{"n_layer": 15, "d_model": 256, "n_head": 4, "n_kv_head": 4, "head_dim": 64, "d_mlp": 1536, "vocab_size": 4096, "activation": "tanh_gelu", "norm": "layernorm", "norm_place": "pre", "norm_eps": 1e-06, "positions": "learned", "qk_norm": false, "attn_scale": 0.125, "bias": "all", "tie_embeddings": false, "parallel_block": false, "init": "normal", "init_std_qkv": 0.0172, "init_std_o": 0.00314, "init_std_up": 0.0172, "init_std_down": 0.00314, "optimizer": "soap_variant", "lr": 0.00336, "beta1": 0.95, "beta2": 0.98, "weight_decay": 0.04, "lr_head": 0.0282, "grad_clip": 1.0, "warmup_steps": 200, "schedule": "wsd", "decay_fraction": 0.348, "decay_shape": "linear", "final_lr_fraction": 0.02, "batch_tokens": [65536, 131072, 196608], "seq_len": 256, "doc_mask": true, "train_tokens": 622000000, "steps": 5102, "dataset": "wikipedia_en"}
Each number is 500 + 25 x the weight over its row's rms, rounded and kept within 0 to 999. Layers, rows and columns count from 0. Numbers have three digits each. The size before them is the row's rms in percent of the matrix's.

# layer 7 MLP down (transposed), 1536x256, rms 0.205, rows 308-414, columns 192-255
097:473524509498451514517499460488539545469490487472481483525502501479517498461488448520502496445464510528518490486498484519487508516524471467525512459551496487457482485529470487483490451491472491
114:488533488516498506477488503537507505486496498503482538505541489550465511540451516486477489478498529461504492465518527527461534485512490521524468505535522486549490469499503481514521470448491499
103:467523488529476529498490491497488485467470492497556484523481467457510525509510520494481499522540474491536431452539539508529507520503515508480513456526516513464449495473517488532506511491488521
092:491462507506459481498489510536504533472478527518510521514472479512517506531455598503508460518521477514535509497536499475509523499534516557494536502473489511489538489503504501443464482481523551
097:506508538502448502538455500480512541491497506449469495490449489497559535507493532479495450525486475487515465550505496516472515488452505524501500470513498472501547544545527486530494491527502500
099:495468486477521520470520488456510505515523477482435497457472500481480505473532452497481539443541484513506499503521526485495469488511498478550493517491504514508501496516508492485489490502469527
088:494554535548508494506475494487493509466505508467480510514496532498499483471498456511505489536521515492481513511501491475562498505452499475532498470511480522487503503510515515495526492523477528
104:530479524452473548490462494528514475494494535478499490463550532553468511522504482468467491501489536493543469480530487504472509533534501486495482493521457518503488499538484499482447485507519508
102:507496497506488520510507535536518501491486490496482507496446462513542476526474525512511463509456460515570533530506498502505502499512508528491523481563510531514482505464526440540495487487499493
104:496506482498488446475511453503513538511518490483499482496476497530468495498496519501476492521557538532459507529536465490554491517477538502484474470476502526493492492453507512511530482502477560
104:468500425508496553511469509499505526524531520473494506471443491444488501487489479487527513471497494571514520491487503489517485465523554477481526543531484543484527541534505480495506528510500504
105:459536457530495491465481503458495498498478501494508502493493486533493513513478499579515529504493457544477491511482517532513525562452515491541487518498532505507489480479538506485524471493489492
106:516503515494523506551505495507516533497535499493475503516470460454504521475494550501495467528492512515547509511520436481509518461511502519500471475446488516467533486503491515491525525484511499
101:505546524488485522480537558525518515526516509481484493508472497478464486523483531468499571518532498552512516504458473487545517527502504520511479567516491479508458475544486486508485454483464493
116:497491505512491526449520514484520491493542466481474504517468495493498518559497489506496502512524454535468456532471488503465515508501480529498525475509542558483501482501543459507514517477480509
100:496490546505506485535480458509527501471517474493487516535496510478523484522471524462509482522508491499471494522476550467487519549517463497541524513486533514470508490514459523532480532517484492
090:510513500522509526505522476510502488477508532561480472475475481475503501522510446478509501509508462552509495467493482481522509461469467496481540498512476490473546514470510500497461497476444493
100:502476441494498463498477472477503504518519491519457538446526473499506513499542549517484483491509529512512499477499482453496506535516504513510502490503492474512510541524492502476504509501467547
111:497524516502547519510503552538504465465518509513516501523537508478493494531479477511465531473530463514546492527525564512508476538501505494495475533470493486507493465493510498508476459476446496
099:492498508512498446468471500531525521508489493504483483500470497503463541502496463460491449468498543489464505467496464461461508518552499446520481458487512514513502504468453528481493516481508494
097:501492538497515493524472478462486504541519495516499518465511481458503497506495508499489483473516508488466512503486514522513482536527496485459474480501470561546471531502534566440522507488533565
102:453473487542463504538492523458539484497501478438531503524532496477478528488515476487488497486519474484484471491482486533547488471473497520547474507521514551494533492471523521466501458495503529
115:471477513513513506493501482513476465533525487494520496508497525528485506482462505554463522511535509518492489484505501482511525526499488491470510485515508506538547490477532498439488483513509490
105:471487524512491469527485486503507495561518470490461485493488539501507477497501514474489455497535524536493525564531495458482493472515517513526513545493510503499560493513556538521480480577504471
099:478486541469456511479539496509501447472440546498504508507522499486522542513478483456519472525465479502545498509519486504508495493500485514505502507523487494494528485490524467496568504500498545
106:471520531500521478487528467500532502503506460496481502516464486456466549444506499511543502505475494507475486508543494487522496499484469509492488502488513519538538576490521520528504515524490466
093:541497490501500507465527498492549532489495490520518504519493529518480468484540470471498468541559491517483536525483504530525487464517465525494550478511509500516529462518498482485541521485508528
089:508498437523507474520543502465473530502508493474460484538516508496506513474552495506517490490495498519471496502478471496499542473485497553510483512487486530515488524479480445469482485478493478
100:548510542485480427529496492477517491478484470473491527534451508489526545489480505482468505471514482489506483570502487503510478514521515489481514492508513501479474498488486484532498504524516502
094:546459488537489462530517480503490523465437521506534540463527529498453479435511504492510471525562543504498508481487478480451520464467438530489536485426456517481497515523462503490506507503476509
106:521468549483450479495473522531462486466515502573516493533520487531495505513533495485536473457491490483521544481517510487471524457521469524481519506478502518481495517470510480469525505484480513
092:493495527519532492508524495497535453516497514508451516476471479474487502502479484497525490522505476505492545510486462468540527505505522495551503496485499495491529474511495442502499487510546459
104:489465489536457527467530503506517496478486518507508486535531476494510467462484509546479513491509476449535549499564483584494496524482517496483515505488457523479534513506503484509517514459451489
106:499500482497504488525525503500483504474496508491523537488508545502534476437500449527509496474488535474507478437470491502499441475502493493491509496496480516503504516461541480498509530495491487
100:473520535503518484512548548484478513471488487483498487516505592474493478496504495536477472520503463544520510464567508481503544510491489466516501477476495519532520521458529524531525510546495520
104:485525455505510463424453466510484463485503447467510473472488476487500559510467503465503522535512495486519522478515492506518485495515478533472526501472553478526466482517538482496461482472503543
099:462496497493476465480500532485521521540487519480509513509525485555468511477521528437502534455505516471474495503528498507490551474504498516506474483494474522508507511523516463468520509499471488
103:511462493510511512549512447453472519492571493522534496482494448494467502510480494477516497450480473503480494460538483461470496530502500490479511509463485530455524510465476468518503466494487509
102:470514467497516512534480511499499486508476477505503511486469493482483500527561491479496450500491465495475506479488549480474493454502507458550509501491534472499491522498448527459531436524488454
094:517496460485498485490508510505526478495480514510548518487488525479522461480499486466501501484534502482502528456492473514485505523473510478545487527477482527531512459528461519489498533484518471
105:527502467510522492507477475494516470510511545521469528481518489478488495520510497526423507534527491505474505513493554527434481527478523488506497515480499470522514502465473513499491485526495531
098:492485516514526495504533537481505504486508512462482546509503500561542532546516488511466507510508477485537517499472529481527527468528492469494485501509526510521457484526498515483520481520509511
101:492483505494501487500495501507493525544491504516521531454491473474488519524505486555544505511484495479496500519548528545513484507472488488491490553492470486480458489490530532543483504478487504
109:501492504500472529523507482545535541465475490535485464506525492506499481477534499456513492526523515531506474521454511488499550485474489521539532445506495494548511486525522498505530519516463494
094:467545502480471519457495519490521464480523509483488516493497534492517502533502480500475530491520504443478545531503471498515500530505472511508506506527477479503442551486564509539483506462481482
100:452480510552508474516482502472467482500515479499510496510493515502501526468510470506492501495519484502499471518501552558529500523490496533514480471494527503536506584477527485498490490514472489
086:534458502497506493476525484498510487516527508509485487486480501486476492454519520528513482463520510510492494552500478487526518518524529493540481480474459524508494522495486500514473492494481488
108:502511543536498473507508534477512503489457479484487510444484470497547471478513501494543455524471457482497446477510507471478511487527484432509495469509482464500528513556468486519444546490454515
089:506514510466522539479516518530484474488460493515481488494485492546548459462512529414491497482513509481489488483530481509515493510461497465466495481465473502490522513524466470510501484557510475
102:467497505468506483534460526473524510533498507517517510494518525520490501496458501538537454473504522505487509480483526501494478464527494453553492494515484498524487529484445519520496490491465569
079:487483460465495478466512561478514509496494536518497531529536530504491486464484489499514513481507483508463513499486468533448526463517537532479524498543518490524483486521525502516452496514510559
099:472496481469468486448505499506487512518512520453553444509488496471489476533468451472543534497491520454502494463522531497495467504485495501529492518535517517490498525506515510471484499484497531
100:483534497486520480535527511534531473494489516526539522504520514551519528483542492491459520459527524527514481480466503511505520454538488498491517535519484548530480474518501461474475524434532507
089:506480470520492467513477492505477493493482453546502484499533516500509474493473511448514498505546502471511503506505486526475460461529470503518469482469484490528519523470528481499550471504496509
100:485558530490539514541503504550467503510482453525528514483490508489533537491489493490505481506507518515509480490452506461473562507516484518521451501507464515521520472508505514532512475456491496
098:492498486520497527530521541495532442525505522462529495449493440520510524501481488505503508519496519492518500504468502505522501517504528470480530518508477511512470461452500529497523547517479481
096:474486494505495492520497503493477536495533470537525468489537477514524527498492484468442518472482472501526486474516492502454509503505498503456505466455516471516503519509481482469492500495476456
109:477519511482502514492504495490497521506523516532499504500519496519488434429502506479491517521460553510499469478484471468467541470477519488490534466493481536467471502535481550489458453492499526
106:519527530523527481538465518478491503496547495452563503513495470484501493492479497501472456521514549497489545537459495497512530542559508511506503517462539539475507483495507527507487451477496465
098:519507486556509499490491496477524522490534475518552482507524534467490501492526510468518545495469530526471489471469475510502535474521522487433503479513507519514485489503443537491462501479533499
100:483479530507461502538479554483533506530512529494503490493528465533452489441506500510494487497436489488483489472534491495471497496447537491477483470446513481469523550470514499503494462529496481
094:501510499507503489520519525527496490518485505524518481532575515524480516465524488473530481545529511448535502495553483482488529523493525504506466494485469569487486534511487511537476481500552532
098:505493467501537520516516518497511524490495537486484490495459487509496503493498540443469513536496563511503462494499534527495499503561528484509524463527482506440499532505530517506537534455533467
100:503496499516475460515497440470530470491520470481467485532452497504487520472527467534474501541515544509524468519498464470497533509490526529520509500516503501537532494475501474568509524464482493
099:520484481517544471480543459510536468519528484486459483482504495464538533498486527469480458495515526491532523507501477495504481514531518499508517507488498499501483450464539487493511516472492545
113:553521511466485489486505488505505457469496508491513502476495495486464525447460511561468479512455486478514448511508526503525495490497519508474501514492493502473491517519534482517511447482461486
104:508521531493511443530530510517515509529488502552504500490573536527507501491521481538485508504526484444498515490528535500504481504503482501489510519525501483506514512464521459472475514522499484
108:507521491493533483541510465530504491517478490533477444489464497489543539498495507497514442505516493517475490482516484516467543502484510498517542520542469519503478510468533493522477500510480488
096:483490517437512514466535414477492472545508508486453547525505479517510483546513457531490519478555500481496509467499518517514502520491496460480492504499460488515513502469503499548486451475506480
096:471552476490474526502519474510541471445521498501510442477469464498508504537525487444485493480491564501484482487522504456475513495482511489491484507501516481490563460507471523525502490529462477
090:497525501465476482521462492490496454494460510565470492526505535511513502508474523516530518446556477532497475524475491454481486503468496526493491447489510484482493536523482515491522508491522466
103:526489553516491489525487512500505543504522467502497466519481473533494532490448478511502512520480506497497439552480458492515535557491531504491499514528512500443494483494476525483516506483505506
094:490505523473489490500494492519534484474507451520483450505523479476457500513518495501507507484460493488474527528511536520477552442504465483529491505539510485454479490519500470466488526482454518
106:477486504466502508442481545471466491484494459492516466511523473511524470493505512484543472508512494464473461521511496528555503483476516495531495498499526519502504521509509509474508484528521524
099:507483489543518497506538475530515501528482482489544485475514523518471484521510472494490507531503507513500487475551485454519484502459479489450496506471511553523545523488525493455544464475489487
096:488510458514544457548519472525546489496491530538509534448514495480498496474536497497510486496520527503519509578493476503500534511497530478502535478488506489495521461508496494477518505465517533
101:497532505516469568475482440454492508495505517484463503536440506456507484522494513512447453529486497527499521533497517509491510454522517485536506488471500474506507526468477531523439469454509538
091:503510465542460496565510477493491505483553498505502478499489534495487513500513535531417473478510482478503544476540469516483519510506471476488494505504496518498504541553519530533478515464510528
104:459451529486507499501485502507495448507498481536511484507507525469504473538499505512522525563518445539516527530493483492424488501499491466551532480496512490481482511549530461484496516468443497
094:502524492496420499481521482470532457474544502511466493493470481520482495468494505556510496483498509542479529523503502494483492521491528495563516487513489513493526465508499531512467498489513476
100:514488503530490525538524456506453512490472504468437483479482476465553491536484499487542506516483474515519506511579517482477477482528516507548542478541466452518525476512504507512486464513467495
122:503548549488491510427465467487469461468497536488457545479462527522488481505477534494512514485499516498467503492516492503506513522504489531559500441499488486484472508488463475521502476511529526
096:487506494515502508508461503443491507456520494452478540508467454490531495501462470532473477452480519558462514433513504482502494522520517481515500507505506484492511519532483510539506457553562507
107:517521482553522538491508508475504463475475507544464564479484544475503547516531463517513490483504527545534514484532467497526473471512498496492470481505529510522531494484496516451471508506532455
098:501513491531503501445484469521507460467461492487505497457522487554485456500486487465476474491480471500490493519502472497517519490496536551535467481511499506473503531550493508524491516499514488
089:456484471474518496519495503514501500488453534505471504475484473532505459475491535479480500495503474555489515471486519505504578481511468550494506487464502476559513503534492513527578520460515490
112:502468513435457504510521464490469497512476510447503482478499465480478485514507515496506491502507531500524498551522529499549459501469508500479478487504497497486496501505548477492449536463452528
105:499508514503489495501524495468492476502510522536522527496516544511484511476489494474478478489472492503484508525515513476517505495489487538461536456459523501501468452490494525534479510516559494
089:511469471453533530499535498533540495518535520523495541514525517495552517506499474508520489449479468471534516492502519481511474492511500521534495538476486485519484492518472501491495508535480510
105:482460490486500455468460535515489505509502498495515475537547468513506490490473486552504558516466531449502476500486486507540535505545510484466510462529464470493511527526525451493486499513517487
086:556498510520490489491469504426467508485487541460479517476521486470545505530462522499541467523556490482500483498500516549521508506515521491484513480515477466499501481529511509508482523518484515
104:480509508530525465522500504516467500559467538514534466540530493505517490492477509465446501552510500524536455519506504526480507500499526538493487477492487453471515523501466513439531473531486469
117:517493495528497544511529490553463470514478461490535466531512490498543526525516486528498478505507554549514529504464490511504529467491492472429502531474484511495507517478495521471497461487449527
090:498541500476484515469494536489549553513525503493484472457492548481553537546481517491500512548477465479469534501469495493483471494523542508509498499479522512536498485494498481540492487509523501
103:517539504419493533497464532472502564489509504488530512525539453488497535524500489536489523552533481489488554535504507484523473495553490544477540488520484498565504506500528559491476501548518475
098:466492494463506535507522436478472481459520476554528514495452453471515481506428548531524482500472530492489504474555483507488494477506531528504507511487515494467474525543469467511510497491518494
101:533543480488500462494515497451464516476519541490513527508453502493484505508469477566488529439525519522463502503475472499485497533532534490528544498505517518491445515470470511505469467513491471
098:483482481457487511488532499491480513442538461519482513500496525522491476503494511468474470534523489418508508504483534520460479503483532505556497551487507518511516501506508465489500441482509500
098:481497498521490531519468529511481554522459490504540488514484508515537494452492458524503454465481540496458523507513515551491470485510464525532496496481500526505517543510488481477504539452501491
114:520503483540517511431563522498503490489518547550493478509493448517549508529534526519472468518493498539496514493500496503491490541535476470437476464517509491488522487482532467523484528513519536
102:462503451501488541500530522470463498488488490527474500502515420489477511504514503497484496507456470522516507482496532467485488452505499536477545500546550479491477514499464520505471496496502506
113:493486522434468499491484514500522569501487496504496504505543493482508516533522523492483483532466486513514546477532508466490446488484478506500479509477512508488535504537461517518500525515485529
098:474528503478484502523476532440502513457527493542522473517504485509448530486467531508492523471468534479493462513542536529431500495499481488496508515480506505517534512526512486446537460515514496
088:505523505477491483521458542515481504493504517515512484528467491490508489475411509482508475529490473467484475529444491459500516515485488511483550472507507473494468514524486510549533484484517522
107:522479502510513456500519506492488490468469465514487456503468539517511507484546522487516526487503510511507497505510465476501491477502526535542518519525492509494478510508513476467462552478523488
097:470488523493473522477493541514497526444531497513512484518521483503500496472543526481517501498480516458501500509491494510504497502516502478520476480543469504520463480510514545455498505475568455
103:488499493483488531494477502526501456483526498487471482503480510519465492498470545522431494492529475531474547493500481447502494552520549471502498518491464508461535489510533508516473481442514507
# layer 7 MLP up, 1536x256, rms 0.2, rows 309-415, columns 192-255
103:489507509494537504474487451496485515538461455491507546533526503501508469491523487485504471499529465531520499464504503461479494486465519520518512527485493542516491492472484498502512455558493531
103:531535545495478490474463537559510552521530501488524524516487509496546490507491504515487455552483481529454469508539504505487531472522472478491443518511505524475483446492500493518528484486514502
098:495474471478543513475520500485501469494521490546511508534508524464556533472533445538494545535502551484466484523522507491478469496471495473453501502489495508558513453479504486531502506521493457
106:567507515472470501496544488504543514496498472481502474466490509514420449481540486504539514515507509564524530472508516459515498546498474492534530494522494504500515466498479514544480463482528495
106:463488564482481472517445485486529504505462488516534519521469500514539505545487500507491480538461486474503551527492475528496436522487501486483524478532506505501499538481516469482509506495491507
097:514458507481509554480538490554469477515498496510495514487535484480514498530535539512489539480512540497518456506465470533507524521511492478442515516522490499478487496489485472474474503484517500
098:495488511498509503484507455554465478558482514490477504528503494507491460515514521534538509491507483498465451454492487453510514505521500480508510476508489487446510441508441488430513495500473499
103:494508516487477531533488499504553477461508558476493508472469491516468505491558518473487499486487491509463482508480491514477507467470479459493530466478515451468534497482497561489508492515510466
097:512473493520455500468554508486538498490473498461540479520516493484543504516460514470463521515509486515500542510541518511516484472484456510487493523535472474523509497519464511464525542526531492
098:506511502499497498482513526517494497478498513482497534548525529542557477488520508470470497510541546478483515458513497493473475521498511513502507535468478540505482505448531545502511550552482458
100:424492509502543510548474528505447511477532527530492507476472497495496473511494535520495525529557527505508515484481503517503479536515493516475525481500532512510497517536482533543515487498519502
099:507495522473496446538470480476558548531477502524488469500458480528498508517475508488528498525564523543515511472499488487484527477498520518488506483484534474534519473496522487527484481505502476
089:519503515471507517532507523505520492517490531450538471493500493469529494486470490514496501517484490481512524499426475494461562483516474509488510537476520524502481466528523488515466492493454512
108:501519564494533512505526550497505545525500535512461500519470475490488503501498482504453483488517484474531496486469529467521484512493517528495468535532511458501490508503485533523499528500476500
092:484520494509541475487472551486499456518521537497495457485493440501479498500494505510493505513526483542511507482485462554529478499468516473487503532493498525471522525482516488540516523484488517
106:507485510464512498462459514493488505514513494466512576543467517495488484496506504480481539512456533499487498535485502510446493508477544519500462545512509534534450467521482485464489482518534540
101:468498538533491489522501531477513531484478524482500486537469549481511491515490505475521543526502476488480477560542519515512515512526474480483499496532524565445477483448509511508491494501498471
102:492488479471487523488452486501493465523504477478516508513478524511503484522506502551499488554517447482476506467483527503483505498542490492482529492468498504529489505503511501495473494452503512
089:506491470485523486494528502476537514521536490451528433513510509495475484522493521539507433505501492470535487500504494508490502474516464484503519482513476477524531502503495520486528491489527471
088:521501488493456497442496544511489463473506477490516491539484521530495552489479511470544508475483474491505500510477520501505493501501506491541477488478492497488507506534493548507482510501505496
102:534514468502505498448557478491507525534478505507453473491484492485508513509504518515429494483510461485476494537531538465501518500470494491499519466499481495513437521479524515448507505491497494
101:517510522515530495510502503513507528519476499464492511480537545533507524498497481501483500506525525502517468505528496498473500533496504458507527524464478549475505492481513527468537487524485492
107:551520465485489480497514488513492507506497481516515473521501521484471507469542508455510544493507451483488472484522516525507493490559499538483533443503514535539506496499499508466514457478510507
096:528474554526528465500489507492488489509481481512482497513455517498492520511498523524490516526483541505507498467457531486482506504496477504463493447467510533513516466529492422475515486525516469
101:478492481500502532493500489483521503521498509532483475529522488490514508504494521524504530479497540460506496530481538487473475488501532484499519474472463447457434484496462490474538476501473535
093:478492492516493510517480495522475481506502526483475492533492471517462521498494525535506516467502527468517481520489511519498496536533529469495486533488496473508438486526531488494483465496541530
096:505503491498462548476495496513499519544487500528525505489488487501506494482458457504502561471488487509517472513534494509508474511464500504467490526488494482473514528489519535496477507461490517
102:504478462483526521500498507504501465539478469508492521493514491552509470498469513494505504506508472496506515493531544487481457516437497539497489514465510493528482445522519533497501479519503475
094:470528512504476518467489515499510455498499479529467514497465478454516541509474502516510456500497490539455460534492506478476515509499489444508453477494487457508514503508465472476487508470497565
112:507498543512525491534500465538503538488479542479505514520509525495526492529489513486499488486499507450501483473443465529517517533527475469493470522506477529519543461481499523514507490503496488
082:516461440487446469501517537513489525453496507496509469476540480466534474554497510484477449530465498480478462508509498460475496527512473519535510505519539499497488503521506552472492520502491518
095:527527505488536486509409470484482527508555487522494502533454481501501510504503494475558464477514573485513528536499515504441478532547490524505462498508504522501478468526487520513535519543489465
097:537494465521447519460517520514486556496511491459485550510514497518533476481497504512505473520499511507533464514568492540471499506540507488477531496497487531480491463513513529500541450499478538
103:559525486519501538508516475463509464556456507522501522487476477517501504479486498512473531535498518456500484503526519523480474508490486499521489506508522496464464499529495471480431510529475500
102:500497528546548474511519544529506452498549525494473536464504513503537475485509538482468530477541495462506522506501502479513459474483477493499501505510483494513479479501487526485551531498481470
092:539505474547557512506488524471494478456525489510484506513480501501495518494465507448472521532533493536494529503498505489489486473498476498510438514499512480495542479500487482464459455495490489
092:492451526491499496535451485474476470561473477489473546509487491493478540513479526468515469483477490474528493480498488518470502472508534520511497501514490488511473493526461470553500500475492496
103:481502511532471486519509500490485494501514511502495526496531511485468500533484499538477505480536521513517518530490499535520512497521497541502491512531456528501533496514513574482501489518493528
098:539477527508495505526479488480485510512514491452478472487491510496491471507517528472498508478496516537493531525463525516518509548486526442510520479535537489520461494491509505525521511512518459
104:516491534467521496507554512488494521490462531470505462528501508492497463480474455538559463497473505530473501484506531462485474487482494518486506543546505520483478469488529478491526508459496463
090:528443468509568505523494503466488525509508479480503513531493525501529496522498495481501510466485511547497509472463472534499517517488477486481528530508514494494508483490483509489513467505540492
086:515466534520485522573484537514505465488506487506495490542532474486497488516526548491473503504504454469524476514499517520496503485515488517497451487500475517567528514530572551472480461513547509
107:521549501490523521511458537524486520466538514511488534538477518467510525494532516494492524502464479537472520504476496474441460467510486449503415496507507469471473480483498478526509502493486542
099:439512537491507503480502465529490479491477460475502491500523481539475494441515528529546471499497493511516487461507502482505490512494507493526475486475498494530508469487468455488531487535539471
101:512533486496528469520474497518503479490497516504490531509483500509530493469504496503547528495497484504491491478494448487512488467522473501499513535493495529445483478510503540525516515519528502
105:439508481491490494517446479509512490510463492479497495498538483517511511550508489459487511520454540503501529489528490509483459464471489529507515474505541462480483487505517472478532500479505511
097:486493496479516535473466511479496483517492513482492467502529445520488476472471548516473482448482488528508502520518494519512450482485471499545473480521501466488496456538520488518502472514474458
098:551509502512521508528455477503508462526508468455544543486482517475468505533526476548519510482461479541497464536469509539532485516506474517529521520534483480458493498439490495509511538454469508
102:491480500507539502477470491460493501519517576470509510488491501495468498464517511485476513490524536476534517515501486539487522519477515485473458533501513482443556491494542528470503497512528484
068:499514512553460505509511518472526481481494513498508488474489453547506499478509536468485528468538476501497507479517496524473532490487487474460480482425494463531477494517493480492497481473517495
107:475501530530493501533511481544472498492485489519427492536502545518501465471536533531507479514501521498478475504463501459477507542486452515505516459470508509476521517478456527490544511541456524
099:490496514544462512519500508477462490503500507501520494516470508482522526517497471498494460465462477533486471513496503496514538507535529507511453496522488455495481538500486498490502510474504533
099:500503505498496487509517475497497501482541497481502527491462490518481566509517497552459530461426526522452514505498482519535513533503498480443518524507541473508538515492512501480438534450468486
097:540478550490476512509493541461487477500561504480503499544488487477511493487510560494489552488478466533485531515517511538540446481530522486497492487481535473538484548494469526505493527525487467
098:509535513508484524481446509568492572484513509490493514486509464479501481471502498469455544471521524550483519517524437504532494506557477527527493436500514467525518508488499542516503474476549487
106:483528513523517517481482466503492490509503500495490535557486501486489496509509508516516507484522527473529538504535484475518486509482488532500445496512502508464517491491503524544453539529491491
098:548491510510478484536515485548520490532465482448456501509521522503534494525513494464492459521496510534503518526511494542549472496448515508527477519499506487506508499513542535523482494467497533
099:536497477469531457520478507575496509544472493496489527469502461487509511510540495491532506471518482499469529528506478484458509525510495477482511507490497497489494503532504467462502491488502455
088:518518537441520522513483524496543498517487529556519516526484476495500492506529479500530501494480560533564490488515473519507516469494482503527450535476509500442490514489503525519514479482515499
095:447504479501536485462543465512532485513510522460498472497513532498485522506504513503473470443525509454449527543479478501494498489520487524515484498443491473495474490501494477503471521429459512
098:503488510456481477473512494478484543501514499493487519521457502500526458477499541533448510512471520507467482509496517511481494485513497498531477464483488481499483491511508491469470466480461497
104:473495536507474480434508515467447511513491505492491537499496544472494480522488487561547518492492432497535532503511469538481448496436497525517509579474502551534509470499514470501462490538483488
104:502529528482507513460446501463535495488501472469523535512524490500489484536500510478519467485481523524462454525504467476530501526493529504503485489494494526466464482536456468487470507531518501
104:509524518481465478488459533529501483481491549488517495496526534526510502486486471528501485554473509487502490502465520452488508476496470455485483471505480495485558532536468480520477461543520435
114:507485478502479487514548478521490513489499485515514538468526504516489524513518529490481461556526479513501483554534519506477534483507539475518497500490523489485514506514474489466516467519528455
101:548451470485446537556500486496514528546483506517530548495481451517493484510519531536464518501535543464476477509536471515508486495486520520481490517485463519479525508517489478468507488460526483
109:509533472500541513447476496500526483528480513498520479503494473531516542531513443489512511521519504493530538500431510488487514506576493486481504482512482484472537483510515443508531503461509502
108:477533532534503540496467472523482530545473523520518466505519511524543559496481478499508528500533478472463493503474505486467531452541480511484491516471522511477491493515469485475514521510487508
086:546514446523526519503487530517473517499540489452486529472492495500477468489484504503500514475525504488493522504495552485536486569513526501499482463475438524508458510505481526518454506479475517
093:553483494500492490510512450497514520498482517439523544475491501523547445507479498473509533509469506505478505450503497460529482525493490468473515485486466485506507506488477504486513502500494537
102:499516505461468467521465452525514492543477527470497483510490504502497493471469501468521542472520466485533549466511468513490475492493478472503527530487508485531511471524545478498502508513502542
094:496491481497522485551536498501464500488519479495525547528528540510530487452518480528516505548500498477522481504473489494495496527499539505530426485505529511518477487488530538546512514588483465
101:500519470467492512512480465489520453471487554503500532521508525508478501495533508536463473490505516503488497491546494482464506490495486481494522512495475502508520507535499491496512516505500526
099:474466531497504486518453468493504487534526526470486506516445468485463473491515530495499482463533502494478500505513486489535515506513502542521516541521478522486503485498524546494508502540518501
098:566527481446511575513475519502508507487516548492501477549461472524493484532496495494508484500466503506467542457537496522473479515518533525499494518503527527488493472491528550515494488548501463
101:501477505539513455467475548504482484528461487492503528517526485509485526518490499477501520484511509500507493493487486517458523489495518476489478481508479469488477524511508497477516509534500491
085:467451508489477509468463550515526490517468498494534508494494508484515495496513558470480491479486496475499537496507473520514495495485495493524499482476496525454518439476503522452464489536523477
101:521516503471462501532498487525517475478504534444520502486528508470497500499481505469513472437473480493484496495448493524457518487457490528492461511513524526490502463466519472527489458517508523
098:529496568492509517529482534502491495500457487496497496489530547494527471497503487530502486531466504457461491497539476417519482480536471533432475506511469524511569528491503470502499504530502518
093:499514473481473520515480504518528489496471484518546484467502489495528507556489484477493510495526488518493477513472512540492534487500495473505464454508512476493506537523487500492506516471461446
113:536495503514483511455509506529479512529525534502466537487478474460480519469504504507503496565483498496498511448513495504517496530502527501485520502469470483518476496464504552524525491530520560
102:536510545536440516505486507575503500505435506504468467549500517503482452538523496514475534514525500479515492470559509504532492510512473499493505494488501532514472528466457493458471506492448505
089:500511528500478512450538495471537434495483514468516529499532473447500542498544505544465499516535508491470500492495554486518532510489535489506500475477523492520477471503519513510505504458493501
096:456522495478501470501499518497514529529546531510478516511490509455496531462489501493502505520507470517510483479489516463468502503506495464538529530469465514517503503431484482497512453491459464
092:592515496531528485472518483539519519554495537507516461473508505493523552540476459456533520530495520494487472524528477492517473529493524469513527484511502531477486462496487497479458473492506505
101:466483533527512502449498495487494470466530491479490501470513487496500499448509506437467565459502497473517513495499516449507445486500483492494532460497500489495520528506526506522525535513480503
105:496479509504502541531510485486508456501501508531496527553472485507470536479498506504509517494499500461452476555565515510492461470506477488475514511468494529449472458485511509499531512549502510
101:499519545506528468485465476453463529482489484458491485495473516487489457507491494446486500555471516499442499516531467494554506449506488526494531457509486461496517505511558503505497498501499498
101:522494556490509556501457481491471480468496501484529505523537530484508473488522519536499474476498474517490473518520498525494484519498506503497533484471469552504511470491482514464524471480481534
089:513453479506500502465517500518536544502459461522482520489485570501503490497539469490493524464512521484511475553520488470465494497455496498510488494480517527491511503505518491457483529493515472
098:551492491486521499489457487463504481501513490461546517514502515498545516517503475488520496475495456490471504513505496507541514494530495463491499502508456514503509502517489520555488530450524483
110:535439508533485547532516548524482494477499498520467538544510464524502510471466456510501505498516535539486477530513528544524491528538497477492449484476500528503502474519510527520491513457469518
095:466462461490516523507461478505509484458476476507507532500493521516460506472443499489520510476477520517493478509521489527519503503520504526495474484466494508482509514509487502512518471522490534
092:526494549534509505552512488482536511510446476521496457546497551509443480504506479494462507436528514491491464446491516466495569465494539515521540487550492485483516446489492471518497503534480478
103:540551527504530435514466550506480520512479524486515487503496524542474472483576477499474447477521470462524471526513516502497486495505501550484507513540493536493542501479542502527493505525457500
098:523474511481464522487507489524472557498524491497500523505506483520539529514455541516503534511506468493496461524535509485529501519519491480495466457496511507473496511515483469504501500490481536
099:524444539535542479454461497488508512526455519505510483514509450502524506521516475526500498478483521535507473504509461529539464502490462497484501507496460474487499487488477504530471462501484447
098:506464474505518447469460487509477502531483493466524516510477504522474456472507518513489481469522492547522525492506519479471492524487527502509531475520436480492529480478457491510508497523507492
107:508472485518519512515493515506497523532502512506481535477508422496452506499506487472497532518501471480491492495502495532495450488524466468494473489522508510471496509468500494505531495466518529
095:470496479477470477437464513503485506536494490485513537479504515514548486506544490463541502494523549473478494505481452521455525490497520485535518462517517540461550525533466478457500493523500453
101:510501526459525501509478532515518514531483481445507484520556419485484544504528495516505493509429510513492509488499505504509492470490454554504466507496491545524509517469501488514532497513499452
098:554515463509533477511538493527485493522491513507451516472513530504556467459572473497465515488542486494497506482485466479513500508455518508483480489482483503492496486474531552527496502493473478
088:505494531523538554475516495467505483489490483499496511514529512470507509498514462535547507501475484512531540484504532542520486492486500522513463501510474465465540508487491462480511500514501538
101:449482546490489522487521519508512504536467557462460525489476491491514494482505469533485468501486531483475475472527496571539511503493516492531533525515504539489495446499541543489530524500509476
097:504476488517494495478507491495440513531507479522489501477516476505540519538444469527521508501513490480442467505490487487495443498504448489463484533453485554512534480477507515476494519505471530
099:510508466543471504492512561475478499485444485474534463541478471500524492522482517520493503500467547524485501465536503493514500520501508517491495517483493507481495457499512494456477537493510518
088:483552474454502497488445521513538512524525503527513507478485503490489545508491485474493522496496513534518490514501518542494481524460526509483521520489511558494534481510494515478503491492505491